python train.py --num_hidden_layers=8 --hidden_size=256 --num_attention_heads=3 --num_key_value_heads=1 --head_dim=64 --intermediate_size=704 --vocab_size=2048 --hidden_act="swiglu" --norm="rmsnorm" --norm_place="pre" --norm_eps=1e-05 --positions="learned" --qk_norm=false --attn_scale=0.125 --bias="none" --tie_word_embeddings=false --parallel_block=false --extras=["some layers without attention", "local attention windows", "shifted keys", "gated attention", "hashed n-gram embeddings", "a smear gate", "capped logits"] --init="orth" --init_std_qkv=0.0208 --init_std_o=0.0208 --init_std_up=0.0208 --init_std_down=0.0 --optimizer="muon" --learning_rate=0.0054 --beta1=0.95 --weight_decay=0.038 --lr_head=0.00606 --max_grad_norm=1.0 --warmup_steps=200 --schedule="wsd" --decay_fraction=0.727 --decay_shape="pow" --final_lr_fraction=0.0 --batch_tokens=[8192, 16384, 24576] --max_seq_len=512 --doc_mask=true --train_tokens=183400000 --max_steps=11340 --dataset="wikipedia_en"
Each number is 128 + 32 x the weight over its row's rms, rounded and kept within 0 to 255. Layers, rows and columns count from 0. Numbers have three digits each. The size before them is the row's rms in percent of the matrix's.

# down: layer 2 MLP down (transposed), 704x256, rms 0.0826, rows 371-437, columns 0-63
# gate: layer 2 MLP gate, 704x256, rms 0.156, rows 372-438, columns 0-63
# up: layer 2 MLP up, 704x256, rms 0.147, rows 372-437, columns 0-63
down371 093:074122100131131099222147203151065058084143131090137144146155149113160159082095188142156115105144151140063093177105158102158066111152176083131203119090206194144149134169171138110156094150059128
gate372 095:151152114164100083093153110066085091062107139153081148114156138116110105152146157099141165131078105177121106095126086091156116142110119177139127113192139118078131120104126093143224139135156132
up372 101:118155090133107161054061077119098099116145116151198113130166143096114104132094132116108096143117150103090114111127105125088066120100144110148164120163137078132079158091118126103132134087123181
down372 102:121156180152231144172151125141109086173101094143116167147144113140084149138137136195105122095203138157104172137117118151069157106181127144167110152138139104113126113108157096118095103102066089
gate373 088:122168165132115137088117138103147086146126116099063162087116131133129111166111097141152181168112094161116155079148141092149124150109100125096027106139120135046162144176170164185127094124134095
up373 089:165136151143104109126153148098145136113120135134106155141129155122125140119109143099132179123134129210100199109155186095170081147080098168098085091179129128086156154153156158154120125140128082
down373 102:144089078134159073172142164117217094140127175074125056119176153101133092087139113157118143119153067115098131121125161095109130067160120070105122130124198165116131145116112126124121086099178208
gate374 100:102116182157117092064119128124109078134166116125126083159156167139135158069126162125117103123136175135140136160180145128171100197103053152100129178157125077148142130197134142165171072116103103
up374 094:138109176160102068055088111128109060157108115109122128182181145138089135132157167114110097182090136115195144135063155111118104137118084125110063108135163174120089177155131137109107143097115168
down374 100:142125175153112123130175123145112120094148137103093143077166154116104151112154128157141126159146125106099156078175109151145102131113091063072148132168095125117169147149161118134098092119173025
gate375 098:107165116118177202122153128138118183132110112136112120127096135148112201109129113124069104170176128111094142159116137212151091119094129101118086115147133128082137120111147146160129150115170144
up375 090:081113090136106137115164106174127099128116102082130143144145111147102077156142104117111091111163084157136131087131141124078156134084115117150153095159123144152087188088104160107201171066091161
down375 091:121146174109168134150162078085093151143158124125104119115101112149109173135107152162064128142142108119127119147183166060109122067158121162147149091096072148146146158118139093173082148164085194
gate376 107:039091146134089129063157116095108102066106094138087079099147183133118065129072148108093134093134153148126096143113110125119082195154083150068120073119093108129125123163194073139092103136127139
up376 103:186113109103114173160091162110145149153147101120129060104145082179130097171114117146122139083134087155131189185111120128127170130113191124105184123147089134144171129107156068150085111152103124
down376 103:143105111119149142105112127107167072140125097126119056122131088116144045122160176126145134127120128105149107142094132118149149140138080106128162148190141126130112121127153109124145135093088112
gate377 101:156131141098156127130136137105189106139104120180142059125076149163152106119135100089150121124116111136177076152111131146151149098160147138170095125129140145152031076205133106116149106131188156
up377 097:123067092094169117145134075095141105134091076108144071099076142127092157155165117106152123112132116147052158132099147136128132088123141153184096107116142149144116150156169209143144075141088112
down377 105:195145180120085107143160131090113128088111125129183074170070103135132136150114162123145136087148124165045131138122133176122187102148145151119122120111189184144109108167084141131146110197106085
gate378 091:063136113194153163178135101137097151163131196120123136163126141132135136070143164129126087118176162148174154132117110125103119138183141116208141126143137159107066075085107146164121118126136142
up378 091:124097127176147152150076092177057117149184178120177095103138109087097065130141145109068117109148152128149160159078121103124127085177118106146122143204119169079109079111152142102102089133143133
down378 098:159123106040168191092129114124146100142124114091174144138128066056166091133123117075094100116075151069102153100121072139160119105076142148121113171150187148147129132177125107150103111218108188
gate379 102:115076134103087140127114108135202103117124096070178155139054106093156131137173132153082110104166100075133091139112126151136138119119149160093102106132112112111158154120117108145144082141107148
up379 105:095138172156101138096134163084133126150114179092084086113166046127101152139118133056159133132099094092124146188168083136113134132099155142164154134179105108178101121149164130116181141081121066
down379 099:161131134142215098124113074123127122132076124166173162222106159106114132203110104145158113145079151185101144111126092134124169133053090146120113167106106123094143158149126140110124099136128130
gate380 106:144073130127183144103181192163117134092126177118151132095144150120110127090087129186067132128168118100088135096099196168135186145131153060129094104183118114146112133128125043125095110166093118
up380 095:128142165123121148185134158164066071159078164166120121139134083156150124145138118104133100155173080158129170151166109103147081111105085129136115091063094120150089202125126137098173162163122110
down380 105:148182139102126123136078081146147166117171071103069043151154136170107142178110180103099073114134125181108138131092157147117167087161144086123103083094101090120122126230145164134089150101145181
gate381 106:182143141100145114093132106169180126102125124219118097173216142166134182144143092109131177175148144129196113133119143125110101109140134140090121146074110103106122159142138137166102157113116179
up381 100:191098075144187134113132133084156115103080132160155131149125091153069098144133115094135068128116113100099112085135126163145138143136158097159101150110105103149118069165177114102128073089147161
down381 100:093131096134138140113107120121101167163109099095136181102136129062103065139159072104164120147198151112110098154144138108122054124178125105147127138193140213148105140156103127166146127122169119
gate382 105:147132109120166107104120091040150156184050128076111128091114174123126130164188104109101124156121085119156139125125108140127122133154212104153132151162130138167156156088118139072154150117157173
up382 099:105154120161107140148182181128163091106146097169128156185160118119112145107133082102150133116128155130136127193094131123108131185128113117114114147141092072107151113156154097203093094138120077
down382 104:095151139180133166086130142157173161120142142069124133220113124157069127114075128120107096143046120203079137097120117091137160134090088198053067147071118130078112132180103118099164110173130134
gate383 101:137056077099076091039107152132162088121067150139119130151072190115141133109150117156152063092135088132173093154098153089101117133135096156104131129109112122054065144138156093106163124153149104
up383 094:152153104139180094087136147163111103137145135154103123166169181112156125110126102140131102149135106166119097073130174098112094140113121097124153152133089118074081133128136065148152104091153110
down383 107:181100123137102145137192196102085130124108138101114167140156098129143087103151135126158136152148122127109121122113131118161137129132078084175190134109114118133110070119156162135081087105157079
gate384 107:112203163165164174136127132182144101157110141113093140154098119126118094120114101134149115053130108097154121122077161159142117151112122160141133127157187106177100123086097141110201186144154113
up384 108:118119147148130097144117115117126179164115098106081112097128134118170083163098077134165162072135099115125098197118109090153199116127109177153128130230110107146113137109144126101103181140103093
down384 099:104095136074131144134145094113120111142189188085131072131105162121120163120071186117142071087133111163126166162144121115215102102112114114038167132065098151084120116140103146122155086118076100
gate385 096:073099132169136158118123141115157135139097150135140117024172120153128125182060075141116107152162090102085135100115106157111159152084094109193132117063101126122163144163191098108108111122126142
up385 101:167116137109096137106086129176111143122131199135068138133214131108142156093161118119127136108097175124080094107135150112145075161115069127088085094137173137127129180159180152111163125135083136
down385 101:135130146151127192158105165145175140204151201093092126139163168179170116100136126130047112133128098092106129189117120145106144092109095188092129121103085178112153095167152133116128161110113142
gate386 099:148183149115097106137088180097098224106070104169184108083106084106140126154149149083113143128110124135194134094060152095169195101155112156079132107085142130121067079147143094105165122166133156
up386 098:140146138132107166192164178101127157126129099127127179141127148114155094127149150104153150141156134090159119120171126157196106142164114086120108088146106182033090111116117170127150100111097077
down386 096:121154150145126127097147093134118138117089129112180101170109142128122168133136159107146110086102128136101088171160119154084158133204142117154102131187169160137121182121161128086174089157178152
gate387 106:101119105164149062121157137122165129075118116156113066110122124132085107195144105113190113065095129130123120149061119094108146108166096168161121160109108168112182129109120087103097114135156154
up387 108:108198156114137170114164082128143161128083169135103109160123147148118145122143050085149123141088123116101139183069113150068090184082154147118150152099130185113095150125163124136150163123131131
down387 101:118143191150142138205075158134111153133094085109115135163128131102117104135188191142129094138142197118161064092156130094149141082125069074127093088101194116153113121080161131088119127125178178
gate388 088:132149101146149138091152155100152076183124107166133086167136160111106146137172124086130125183099155133116146082113167105119132138087143123156113174197158163154103114123136153142158147102061154
up388 094:108131107099153073111094071192163119117157120085118080142135116172164101166096147166143137080113150153141080119089114102137091138121181199147164173115157092138144111119134113171135173124134090
down388 089:148088186135134071062185113128123142104190113116113102174176063141162123181063147146086139088097136142082120182124132081094131103166135146130137124129162145124153108137116109145147155105168105
gate389 103:164098147122199113156159141089130148142123122131093204140142109138103125173105105136155093097106102175090114090130120129097106128124184135092144127130159151105145174116134084137164158144179134
up389 107:111144063143151138125170141100125127108108146132129142139182103120169082146135118137147088113072165062187131135121141086114139121095120179139106133130172067174166110102108124133113120101107132
down389 095:098134176135091134163148080127082122143091064155145123154111136086156085094171148173084113157149096143122111131137035103158107128168111179056116070126062164121064109167206164112106136112102112
gate390 104:139107142162079176130155074106145188092128124153199171073089117101113110164120118131165185152126047095138149111083124124091098146160116091102104179135100080104164196110072145207122103176057080
up390 117:152067189146105129134124116148148139152088166098157126131099128181104107121116149130126109138126115111162104166120098131102184113168143133139171108196087161136154137217069127098141154140111139
down390 109:118098096112131105118100131135076118105104123124123176155062155178117070145172141159198086122129135136131140136065184154143094176138147174131121179097167150127120118111178132063137135116121095
gate391 108:091100104104107141118125109167074130052126157105092132076114152111114132161076101078038147039117143131115150095108142141111116124126175083168141084108160132124103146085119124092186178129060089
up391 110:109070147131144135155141154176125082187132125128142127122094157148117152130163125129126124118107175158136115100142147152076118131121108094079175100099152142088098162151104160113103172167080139
down391 106:159123118122153133168171113124163123103112154140159094113142101096135153093139123098130172195150089164112143190189066127154103117140137096124111174132224142111155156120180143169059121142088188
gate392 104:158116108094145145062143151119113132143111114110138057134087151106097117108095093160186100146138146127094117133136117133157115189082147071127122136046067096137106127199140150102107137141109152
up392 096:161124086110056108119081171094045096135081134173150176183128139149080147153130145115136120105115102117170125094100158153154120141170063186134118063195150152117166167156143133125136147104115094
down392 106:129078103159153089105114124136122131128112164140146050138150091063180114119132227135075189088124113183128113042176113106078122117140114120110138114162095111140052117070178134123104124144104128
gate393 108:125107092118106145122112121122130157113155189155144144138093034054148170133106199148142110108118138228087097067120095112050155116164120117108111181135124116086106101101146137110182128156154122
up393 099:196173100136114154098094069146037133120141137142112154123160122103160116178114050156170126118119160123145120132109118115186128133140179143124138148166110099075124175124059172106143155097115165
down393 102:087168140144118148136170132136112144110148150138155105126168144119153084127107133156065163115146078164126101118147123119158182101112155142123127151138215134122123111163107130095124066073094140
gate394 105:081151156144118134119140194117088135171142139140119175078113076181147147159139173134106116147138119104077126148094113150095110116172087084098173061131084131145111101127097136102076115119122087
up394 111:121051166132140119090135155184164132126146163196113167121133070136177135102112146165152160120138143102087145178162115139118133100159145173116087081074111120094137195118131118132096149214111094
down394 104:130115109113145137113154146160105144125133161182074164196135117071134123171122127118193140145108150136118155080123159126087087142154129125104139122151159136112143132165206133105135185102182097
gate395 101:106122079155126142180121123108071067176151098158089119099143128110134117161141097122130107148165115142100143129117094151154159164132143160110140080147108175119141095101122110058056121142100112
up395 100:079118125090107121107124122076129099124111115167098091079161155136051144104159160118132114142154151071104150100153122094175126104191097183077118132176118134088144072189152160096129117120108078
down395 101:118121117081142126114117162169189140137172092131084118149122140095107107112149072058110070130135115144106096117112092129100072133124106164138133109153080049111156147137165109098081120106101166
gate396 104:042120091135165181098101085093152122138173104116138157139088109097120164199095102143119125110115142126128147143165209130090112127104072135060153127165113130130142127095110116087155141170066117
up396 102:145225147115112108144161140106136132148168152191115124162148146139158096151093144083108134152078168111119171146194100136100112135112201118176137169094121120141136122096121148166121175128144118
down396 093:106150101152112147138118139107205077116109126109106102163147124135138120102106130144123133111153137144152115141135100180209113109162072100142119182144096137103117125113165120124182110167083061
gate397 095:151153135147094151134060145093145125142118133183097148150137172120124104107079127099076138085106182122124171113054139077120152149072089144127121135136155116131110081126079128110108127106150139
up397 107:127090131164110169078108128136067150113119163165225157100112132150173159134142145186171159161113094084066173162133130149159114111193117084108154142109084146170163101159142146161108123109129108
down397 103:125108135132151116135133141185141126095111125111106078095135125107070133093074087151122160131177101142132124157147126115148101079063098108103151112157060074107114149106093105175127151175206138
gate398 095:124176125151141104173101128166153072116135075147114107088103127164143112132163141129125162133069059201134135116122100080134170166185116126145124169109146148139103113131170055129083168123067081
up398 105:154093097140105157114098139144111108154149166117087135093082142131079133114189171139158167149121126101083150121132112113127112158172092087146113114137111078093145178087103111156119158119080117
down398 095:128184162141090140118096123130138147146163161129081100108106189089102170151123090080124089097158162106131155165121147145127105110140156083170155148097105136163093148162090120148114124151162132
gate399 092:142080121142151156123097154147120137127148138147102114158183128110137095183112132094142124126151120137103149133067166081171122095114136091079119126053147075176089132124092075138151156077127125
up399 094:142115088097110111095137123104160185144150124145141145112118203117136108113119100152169117073135130149140169151134127147134119139047110086102132147121172107125151171139179168164158167124142134
down399 096:158168125160161092114124154081144149042100077145142128147182113139122102076107120144125141196114115167155124066093093115144160124045140132158153102132102083135138118164163104106123128178084091
gate400 098:191096120112072164094111167115098144121115130100102083098137120135103164132128120064161130122166124194172130178201163127174147164096123130093158176128136170142119116086122140049115140155136183
up400 098:119098072165154147131099126186085172080125123068129140088135192187088123137145161131123124163124189096165142107122152119093118109095116132135125096091140121150167118111148186094177154129138141
down400 098:160133141113156116173139096107106076093126191105118159094119118149150152160095124092099158097084132169140131132139117113104200147166077095152109132107145147125167116140141130146142177128097101
gate401 092:135096111126152089143090088088087168116136154086155025127125141097110120126102090128120131136085173113199108097108136119149097086123136114175084129091120119166136113125082160105132094196147081
up401 099:114152183128135065112076061146140107152141129149192158151166093166182085139115147101160169140087156158117167119151138181137111116122052132143108118194138154183160107125121107102113113139159112
down401 095:190119154095118177199149169143095135136127084113064134119149103130104159162149140134121130115119158081136124133115084130139176120102153109090161096065134146186084159106146148158058130141112126
gate402 096:172092119159082071137129103131140078073143104121129165114137102057125107162143179118165123133128168121089155040103166146133161156101132125155130114172131183100093110115161100113128101164070096
up402 099:144141109133131086138092118170140153135100094177171119071134123102126142212140140154121130200155144130167111144072103119182135220118144105137135136132104165124134092079152122106109205142137090
down402 096:131137161127149127168122081181121131142114146150153089081169115093131183128163124124108201165126061147111133110167149184135145155102137107147126186139192096124142079091115090168087097096179109
gate403 103:150192102112143158076082138138114119169140104130109106196105145140105227119093087185161095161122096099137121206154129087118132099128157110117155210211164102102157082163129112128171089121106110
up403 106:195107139103101075161116130139129147102125083144175102125166093097099157145139113118138072168125167158118148108117139133113123148188111156199173100083133158140164104064059141114161163130169130
down403 101:119150100081136119159172147083138170199157144078177094098123122141150081107141174145121125158198138141123077135123128130081171146132146133133114101159151085161121169203145160127124138129005120
gate404 095:138194071098126149166151108112098149059132119140131102136126144143144088082106147132109155079103145103100154087075146131114115135105138118163137158133109145174080189122117125105106143189099164
up404 097:172100149087089117188158138139122142101156088144183084170163131141114119096060078094180061121118149110054118124098064118150078093123118205093104130065101173156098097063172062116139132152080179
down404 096:167137081167148118176136132174084143129118135127189118128124109133186141081077099123157048123077094076131089077096114072186141097155106192147158098144118152182129092099166194125082111070153131
gate405 088:157111093153120114121150060103070117139166151113122114163155151091154119139113113134170146109090153100147141171146117085150113158084134123163149119086151138051070095126123149136117103127152104
up405 094:170105155161079146092091175153134119148135137144119089170193105060119077165106144052146129123147115099120096131172147041096105165068171101184133147115129112058117110120076134126065114158092126
down405 091:122203133125136128186070116126087143144118160071134174157148092120102074053135150116169151105057113105126095149073144106162122117171122180156142123060155139152104092122160089145098140132114134
gate406 094:078178135098134135116138109122155163206071087101156114180145077147168144112109167147093078069150090102112143172105106184203149110160163115137142181123133139208158089144121176121142146090162111
up406 101:156139117106171125109127132125140096087122144137110065123169150152125094134130097185121123159160134102090191121119080118064157158232129187100100082108132119163093086161197145095076145171144147
down406 104:120106169152101119126176089145117183120117124129164135075082118139184087182116122163135134153113123121145149117185167119104123083108126084124076209118103072178111141182139114087115071089123194
gate407 100:121132101180139135104148105131172087113108143131170102091100134109142153133107138116120016093103063125150114153113147123154127130164161184083124078137111059099075058133131128138140104124113119
up407 102:116175115145171191107132143131102143124191076093110146149127120178154098164125150109138142141136154118084095096176161102130176102157164076167142111098095160171057091126084169119174166156137127
down407 098:138174094162089141112174102131148124100092191129120108177098114177139094127074084162106142126092070131139173105154150110117116096137121167094113081193131094141106073186145091049096103109138070
gate408 097:141102132096115140140103130131148133142038127160094092158097148123127133154144144125151146145125116104113122132130121091121165152149110074124102096108124118168101212155140101096135142134201159
up408 103:128078130177152122182165087169122096185083125172144158111175129133150121132083066129126073144146073103145062101128160119189131182170134143153154132128182107118162212094150098169160127077139137
down408 092:117114109135081111063161089134066145160117108132156174153121126133161115175134114142127130130149124152153105134077139121120123124143164102162155110067133105138083127100161178038129085143154169
gate409 101:122087143133148156123086115119088157176138142184155119082118091107120138129107061135085071161079070081199112140117135129137158134145116172118123165096108107108122183122149144168137085055140086
up409 101:173175138122103082178092183102101073171114137108147149086089129060109140125164106096140133146160078077129171122155101161093127157124183128131155125085193109093152142124123171141132169151141156
down409 099:169137110051242139167144208107156176094125099153096144084189072120175151145095116151114126060066221109100146151105109087192140103194127141102200102205087179142151122073136103109130110169113129
gate410 105:181083120124146116130110130158125103127071162172163120072157157106127113129128139122101167139117180133081131086134122116110103127077082086087130110168120111089132078084087067094157147122160156
up410 104:154130179141083122103156133119104057093116150144119154101141161158138139063125183159115189094132104157121087108131151127153107123120194131118104119127156108136125086088066141136122146166156137
down410 100:114122136114131051112159143118140129083102157115096117147145137109183169142118134172121120098196125138149113137212147148115115115117178164063167081106143175120119099124191134148172135183089096
gate411 105:126193081114110089083157102174133106157116132139110111138134137117136139139131138134117138134082150162129097165118147185121110126172151107175112074186169127162136126146177152108132091120150174
up411 098:140131108138132075127097206131160126150161165065146080158108130114100100124093123146162123186119124148116132128085118102160128147152081096129133129131091096117094126151177159075112119074145167
down411 107:178151139101093138112110121128192135081082115085119059096150091168146059147116181068067133106100160091142102096156144146118086095177126093134120124149129114121138168127130169173154105087131116
gate412 111:079152140098157123047070070142167109147117166105144092137170124131137149048188127103118091128107131156114123116079113069128133106156136129127154085113146155136108144149131098128160149172133139
up412 124:135159047113120097100133147166157188100155120147093081157131172164159137092145084136124106144166140183147212198069149088101139089160120129087089113158111123140102092110196164061115126129171153
down412 112:112118135190129145121151141120131087148159107147099160066105094061092118231056161160112164116111107118133091083201148182128114170097112094141066130136154137120139105135105071114136092102116082
gate413 088:092121138051120120160108190115091092117138207089094137097147108102084118145088165137092127099129100136092133095107101106145122064097056105117081139123101111092108025148117132132130168097126153
up413 099:120131109082068111120129137126099083064135208103146125105120123183141144105095134100143107094123088089121098131119164112194126108090102113125108061169116095162126084119154144112157159129144089
down413 097:133083143142184115117072148140149140111072138118175114125200156120095138098105137065155127131098139082137173132091142121182121102123090152166110159122213160159110098109142183125153095159167148
gate414 112:102104130080131120125130104125216128166208119125128071107123122150105146076126101099160089129158132166094131152097093111146151124150100106105115135140098127136117126124118122208140057152150108
up414 095:127059132113156153160144156187137145135155166163133133128037099139172141130145101111179195146170138154088173137158107125135131167109042101090152161087142152130114158128131141173170120129127149
down414 107:109111100116130145144098143135190100138176127154189123149143153125108170098122133128136182182119163122075166157138202129150100084142152124128077137147196117169130094162113199105086060105143122
gate415 119:058086150133200148131116110144190152133112095144181219075162133095101148106171144119119086127153116131107139156053197100116100149099099134065178086098073116144094184166142137124132076157127159
up415 110:132123150115177184152164166127109108151168086148153131100100129113155082157064143173162118091100203086131099133148103187140074164140146117115087122119082093060131105116054112134159097076079105
down415 103:224130125102137124103125158145114167134173169118132094130167079092099114165146143123133085127145171121097109164092121131163127211088136182163124146122134122084153154161112109136154145125149130
gate416 092:108204116127147111125123120135128096137162131143059095135128086124119107168102098099103109100117123156114074109161176074142159138165095137071140085090156110126085149196129142115092169095145119
up416 085:130110130141090093099160094130081168073128100046155188093154136098154170080097147181133134154134117137145145162125061194163122148087140116123129221145121102150129087106135074097129113166123137
down416 095:112120147113178139099074153109180093160056126164073118127148155094142134123150130097163148153148120128133138138113133083095106078070129155129155128128036058135038151182152114115147093161125108
gate417 103:107100160189180098048061143177171144140114044167163161131102154107117154174107148111156115079119103123133120136111142087133135187105154148110117116135117153084073120101150084129146103158137135
up417 096:120165101094141204118127177139129147170091127079084181149136150100143128111121146095126168122094156129097140170179131159132159124140126107100134107143154092094214165151074121134088162078168134
down417 099:150097142119146137151144149167138069154115147125084087153113136139100139133138147163124090142175110100073146132191123108128146129131073067175153110144125093146116133184105104142130152144100054
gate418 099:172181170168085108108135067150137100096165184116140131085030099101129101155074090144163106084129109112206136118178148098110161170135088151177088165173122146176151150191096152151144161169126081
up418 094:113137130158126136180112135170131166169093143099120162125143134178161124162117117095122160152099090085088102160145077126096063149166133146106175102160087114095111108120112115177112147164037088
down418 093:143157133156146154128139157070079111149152099105097118105117152150143098119090142075103122190101130082186151121109100079142119152108106132083129145152099107110061088125148113082150185162170130
gate419 104:161182170138122123149099126165140156143137114139090168113117118129143122119123091119094082158110100099085158183086144120107126062132079173082119088116104162148063119095107115167214092106126156
up419 107:113160137090123070163072166115082158115107099161124166113122164125144152122175175129147142120154159127111144055140137115176130147156097136120105166073125134116158133103102132141177158120114103
down419 096:088054165145151088095163148170097149137115148102113106103153155099164190145086179143198121112120094101143123183120156196079153128133130126163125107197176094140096076150124119171108125127122148
gate420 095:088164139067105159082127099179096131151213168086069183140140135070149139104181116130082106079094107136134162177111157126115093087065131121127136141107132082129099077116167138131090154170130137
up420 097:129101148155182146171145120155180126100143131110127144135133101147090139101113137155107119207138100115113117151117081107166130159121110111214102082110110075141149118109103121170144171127136142
down420 094:131094146135143148165138106138127126156076145217116111120096122097126143149069105192170144072101164207069112113103128137093235089138071151101132165112168131138137142087105101159141191084166151
gate421 095:094110115120065077138156113116121094144138131098184145149119173164100168117133116129170113137151147139135192132148104199157119166094127179111098126154169060133094097142124147131111207141160153
up421 100:155180167059138092110123143117112155113136161100097129053104116056099142135146172104169118107135115189077183170102169149134144118171117087089172103144164186162085093130134149093120090098230193
down421 097:110088105103128148141120155101117097155137197172102176212122203082175133112059151073145159161080132113124174104056128096167189145121108103169089141153086097062150146122090124090150102108164110
gate422 098:218110082130135110077096152157104127120097189120149146143090155163156146197137183154117192179093104123107125131192147183120251124128104169120123160130124107150160080134083125098087122090152165
up422 100:097101177078133161119108145121111141121113122157090176088143150106155148044142157184180116095128078074118136203129148150147132069208177111134147187046104135161131147076139096127115177141123197
down422 099:124127166216099082089121126163115144181135122152097138087076164181087074153121175168159133097117143132148120192149156132209125113092150161144120151105080120158141099102144115170154134074120202
gate423 080:155150125145086093083157131120101119167168110120105158080111151139095128123097118097146149100187116175154145125159125143130104122133051144158066061169134075119088128141130164124151150130129144
up423 086:154113144136113120086154145083146158148064181170111165159131178162126120117154106152045125159083110101134179199114094098163140120132131137079176098151149138168107060127144115071156156103106143
down423 083:117063085112149131095123126085090192093147127181150138136092142155116155164177159139067150155088157190093118154115122114070091130192119145091140174099104114171098185051131066138160179113097112
gate424 078:133126120098091154102119114128129168197147143127133111178139107152098148149135041070122057079112129143083158150094143090124051136105112160149166158143194100101151141079140126123167194190104071
up424 084:142125121103098085107132138093144168135123165184154093153133128143097114120073045113182054072119145125076120121095136113137144165090138139117087107142176176133112176097140128097167146124131072
down424 087:123149158083185123118069130161102116125150141134101128127128112156154113050136146105086139169069150163149143171127109179173068089074141115113127096168130103167132143160125118129146114169134119
gate425 099:152095127137172146120166077129083126119165094088128150119103154119145097107138121146153128180133103134077146118197122115084183139103150070184149131142133134115100080135119106161163166200190074
up425 098:157106155161114099131087053165099095133141130107151085159136110124155143163194185091130144130117140189156108072075147151222132196083105142108093093139137132115179120123147112105158145095164150
down425 091:102091138150117121167138118155105162084104089126116192158162092137121164138113103158077133115108136113142175116165110129128116158075152154131127120142140183108111186169134110193131189100161148
gate426 106:048094097185108210108147115120127111132163170139125132115113142087172139204102116101144157105133147099131087163126131152113112169073103064141083127108148108124138090140095174105133132161167133
up426 105:168172033111147066160081132135166151112143121108130135096122096149134114026122179143107129172105179145098130123123075124163121091162174151078166143097133119165159167114095122144122144102143156
down426 115:131089171116137114076134159155132119112158114136164120189102108093104102108127169089139133124090109221118124145132102102136132152089152130117103088116124108147098093189186068189134105134093148
gate427 102:099119108169126078094135129158132126100136112174207136107111133157112108144111168062107119147098088067117131070159119080097111195174104153108106108144157107082098121151086199089118157089110168
up427 101:156075091104165099148112138161136070148164140118067071162118138089097090163133175117098138140121161114130123133106136137185069146145136123107116127153145113119131092097112094109152114174153183
down427 105:123150089131129066190122077157115120110167117127150146142105096120123076159101123113119131175158151141122164180137159172170110160188138136197109067155112137199152094119104119117221104129177162
gate428 093:185121105083129134031122094110142163079076160123149158164111105164180108172133154099120152081181133124145130100122123097160107163178147119147124095128146167124127185130158132107159092103071154
up428 091:121159083116146117161102145154161131103143106146075098152087110105167138115123166182177093153159068131145086178093130125148155115119122129107122150099093120121088112128104150158145116140191135
down428 101:107092120193175125132159119137130143134151143153168137055109147087146152072110145202112103132090085071131122161141105136112100113133072155113077200097134167150154111111130095161145110208192134
gate429 110:072165153152136154154102085125160133130149149083154064151119140149114065126198122111113123094135094139143139174139125093118148128160124052146062127132144074121105117131151133069134129182158106
up429 106:146067077091206097146083135160106184163148130104125063147131135102132075158068144186134116139168121164109152134115139125117118163182155162122170084143165130157169177119135164109158110109147090
down429 101:134096135163143124127099118159145127104150081146069149124124070119077167140091128127112147140132164108073100132080116150134096154111134199110151078128097109173151129134169135094186103067102122
gate430 089:181174120127097132133148105121131154148157145141122162075152175105166094127092101110161105168084183091080127123112130117074053142097106093174153111076076130064135062096113095130131173200167109
up430 094:149065168125181158181155086071136184131153139163088156082176060100127147122103160113124168142095130100116099102123150137150121145085105102078174103182119112129150126122143159139121186094108090
down430 092:149151097154121077158132114129111090086136145143121108124151119122095136097162146144131131131160142189124159162164133153108123133149161102164130077096142104106052147172138089126114095214101154
gate431 091:105151133143152095126037141122132149180127165109124103096123109149083138116137083142087136138092144093102171190104169081091115098156179111153144170113161106143146103197105183117139106149130146
up431 093:148097148079140145078133146161086068107133108061148074158153119089220137110112111137127171163106114127130094125154159150110111112101081125190100013125121107120124122117120126122134136100157103
down431 092:162090203142134055142088104145131093091129127183106106138118147170230067173082138165173180164102134134171107125119081137112114167071100104191174116120115143142146139106150079166164200121168141
gate432 098:096164149152190123123105093140132099112077143135046132141121141087157130126167076115078123163122096145051138137149115117143149109104126114142153167103081093126120183154116096155072123096114143
up432 100:119177111133104127113166190156090164134183109137127143142140119166119128100155134125114100170109134137065087106112167086102138080118143100148091123151068155129105051148103139061073150162114078
down432 099:107081118126153091142150132157149108109118107149095105133148113064163104146200097145135168128156149160102128104180083131129094058111181142088110111109103152134082155170185067129041079087123189
gate433 103:161167149190093117150130156132112077102105101110068134141124125055123141177163147113123144115096095105121163176091061084147140138139116117144091166152143218159107088131161088142148179120104084
up433 101:068131150087158120125112167110138146145161144128083171156122166123146150129113069143138088157163138151125177106121117094166157125134069162140114089135127104133107179107146160127156069095135132
down433 100:101169107135107198130108122059136133104174090120090118118089125172099155185124082159126108096047127149118121149139113176145119122129098147182093031134104083091144050131059131125138131177118126
gate434 114:121168115171127103161117089127138154137198074145043125144081114108090164201119138070134108090127158140117158129114101096119116113129176093109097132133106150147095079099170096089177114153074194
up434 109:127192111118131035139173092097138110144130173105115152120111113076062109178141182105062134134106209139138036105098107112030151134124157130131100115109161158183162084140068111091164101089112135
down434 114:139123129147137157158099133133096145112143101107099147156136151094124177167115111052132143113143111115125149066124143126227119160154149131099134128154149155152068114080147114143148104144107156
gate435 084:081070110084119112129137124155108148138085087124158167167104113125075149132136116117150116099136082145194073081165116151190158121130120084102124124068084127119197058125075170160105144160122142
up435 089:122116138117172116092124171095151122167099149138136112130120102159117133123081163088110118090117113100108141119101060172173088159210142155089173079113167131125091133118082137171135079129122089
down435 085:161101134147129131144144124195145164105173105109166144116149131147112127145062146094105167175105103133085156114124106158109110131153190125163104110125194083108125108126151162141108145102101155
gate436 114:138142138045124162127144135132093119112072176098174088131093173124146112147125086155128173118131174182037139120164152098146175162125117060171102133086128178148107141129166124087071148126107138
up436 105:114069100130213145150105069125127130080206110112155150131108129109157165147108148141127129125136126067149111169165143120172070125141133097159182084078136114168168091123110119164124204117172129
down436 108:101107136098150168125126068033075111105098113138078132129096145156118130110114101138141072153170141172124123142144133171122107127091101129129182114115068046109092148140141037105170149190117107
gate437 094:124144090126148170122136182153163092161098088116115107138132138116110116106155123177106118161131151164110108191115141157147136071110037169115114087097120164185105153115093149173167136126115123
up437 095:086166077134146126102097149181137121122085106146110102127082094130134067116113141084092134129127145102106160131128112157212097140115076086111115113139131163113151138046142117124121113142155131
down437 096:178120101152144113141109187132170126121109145102153114170074091128106097114100146133129158145111171113076150152130109107151031047121069192102168157125124137144156105079121173200133143119079122
gate438 110:130138155113136178167103143104147107130172171149178120137164128143102099102087141156135087159170112133102216088155129161172114178086118104071128161169141075122113137179128111098167165091107160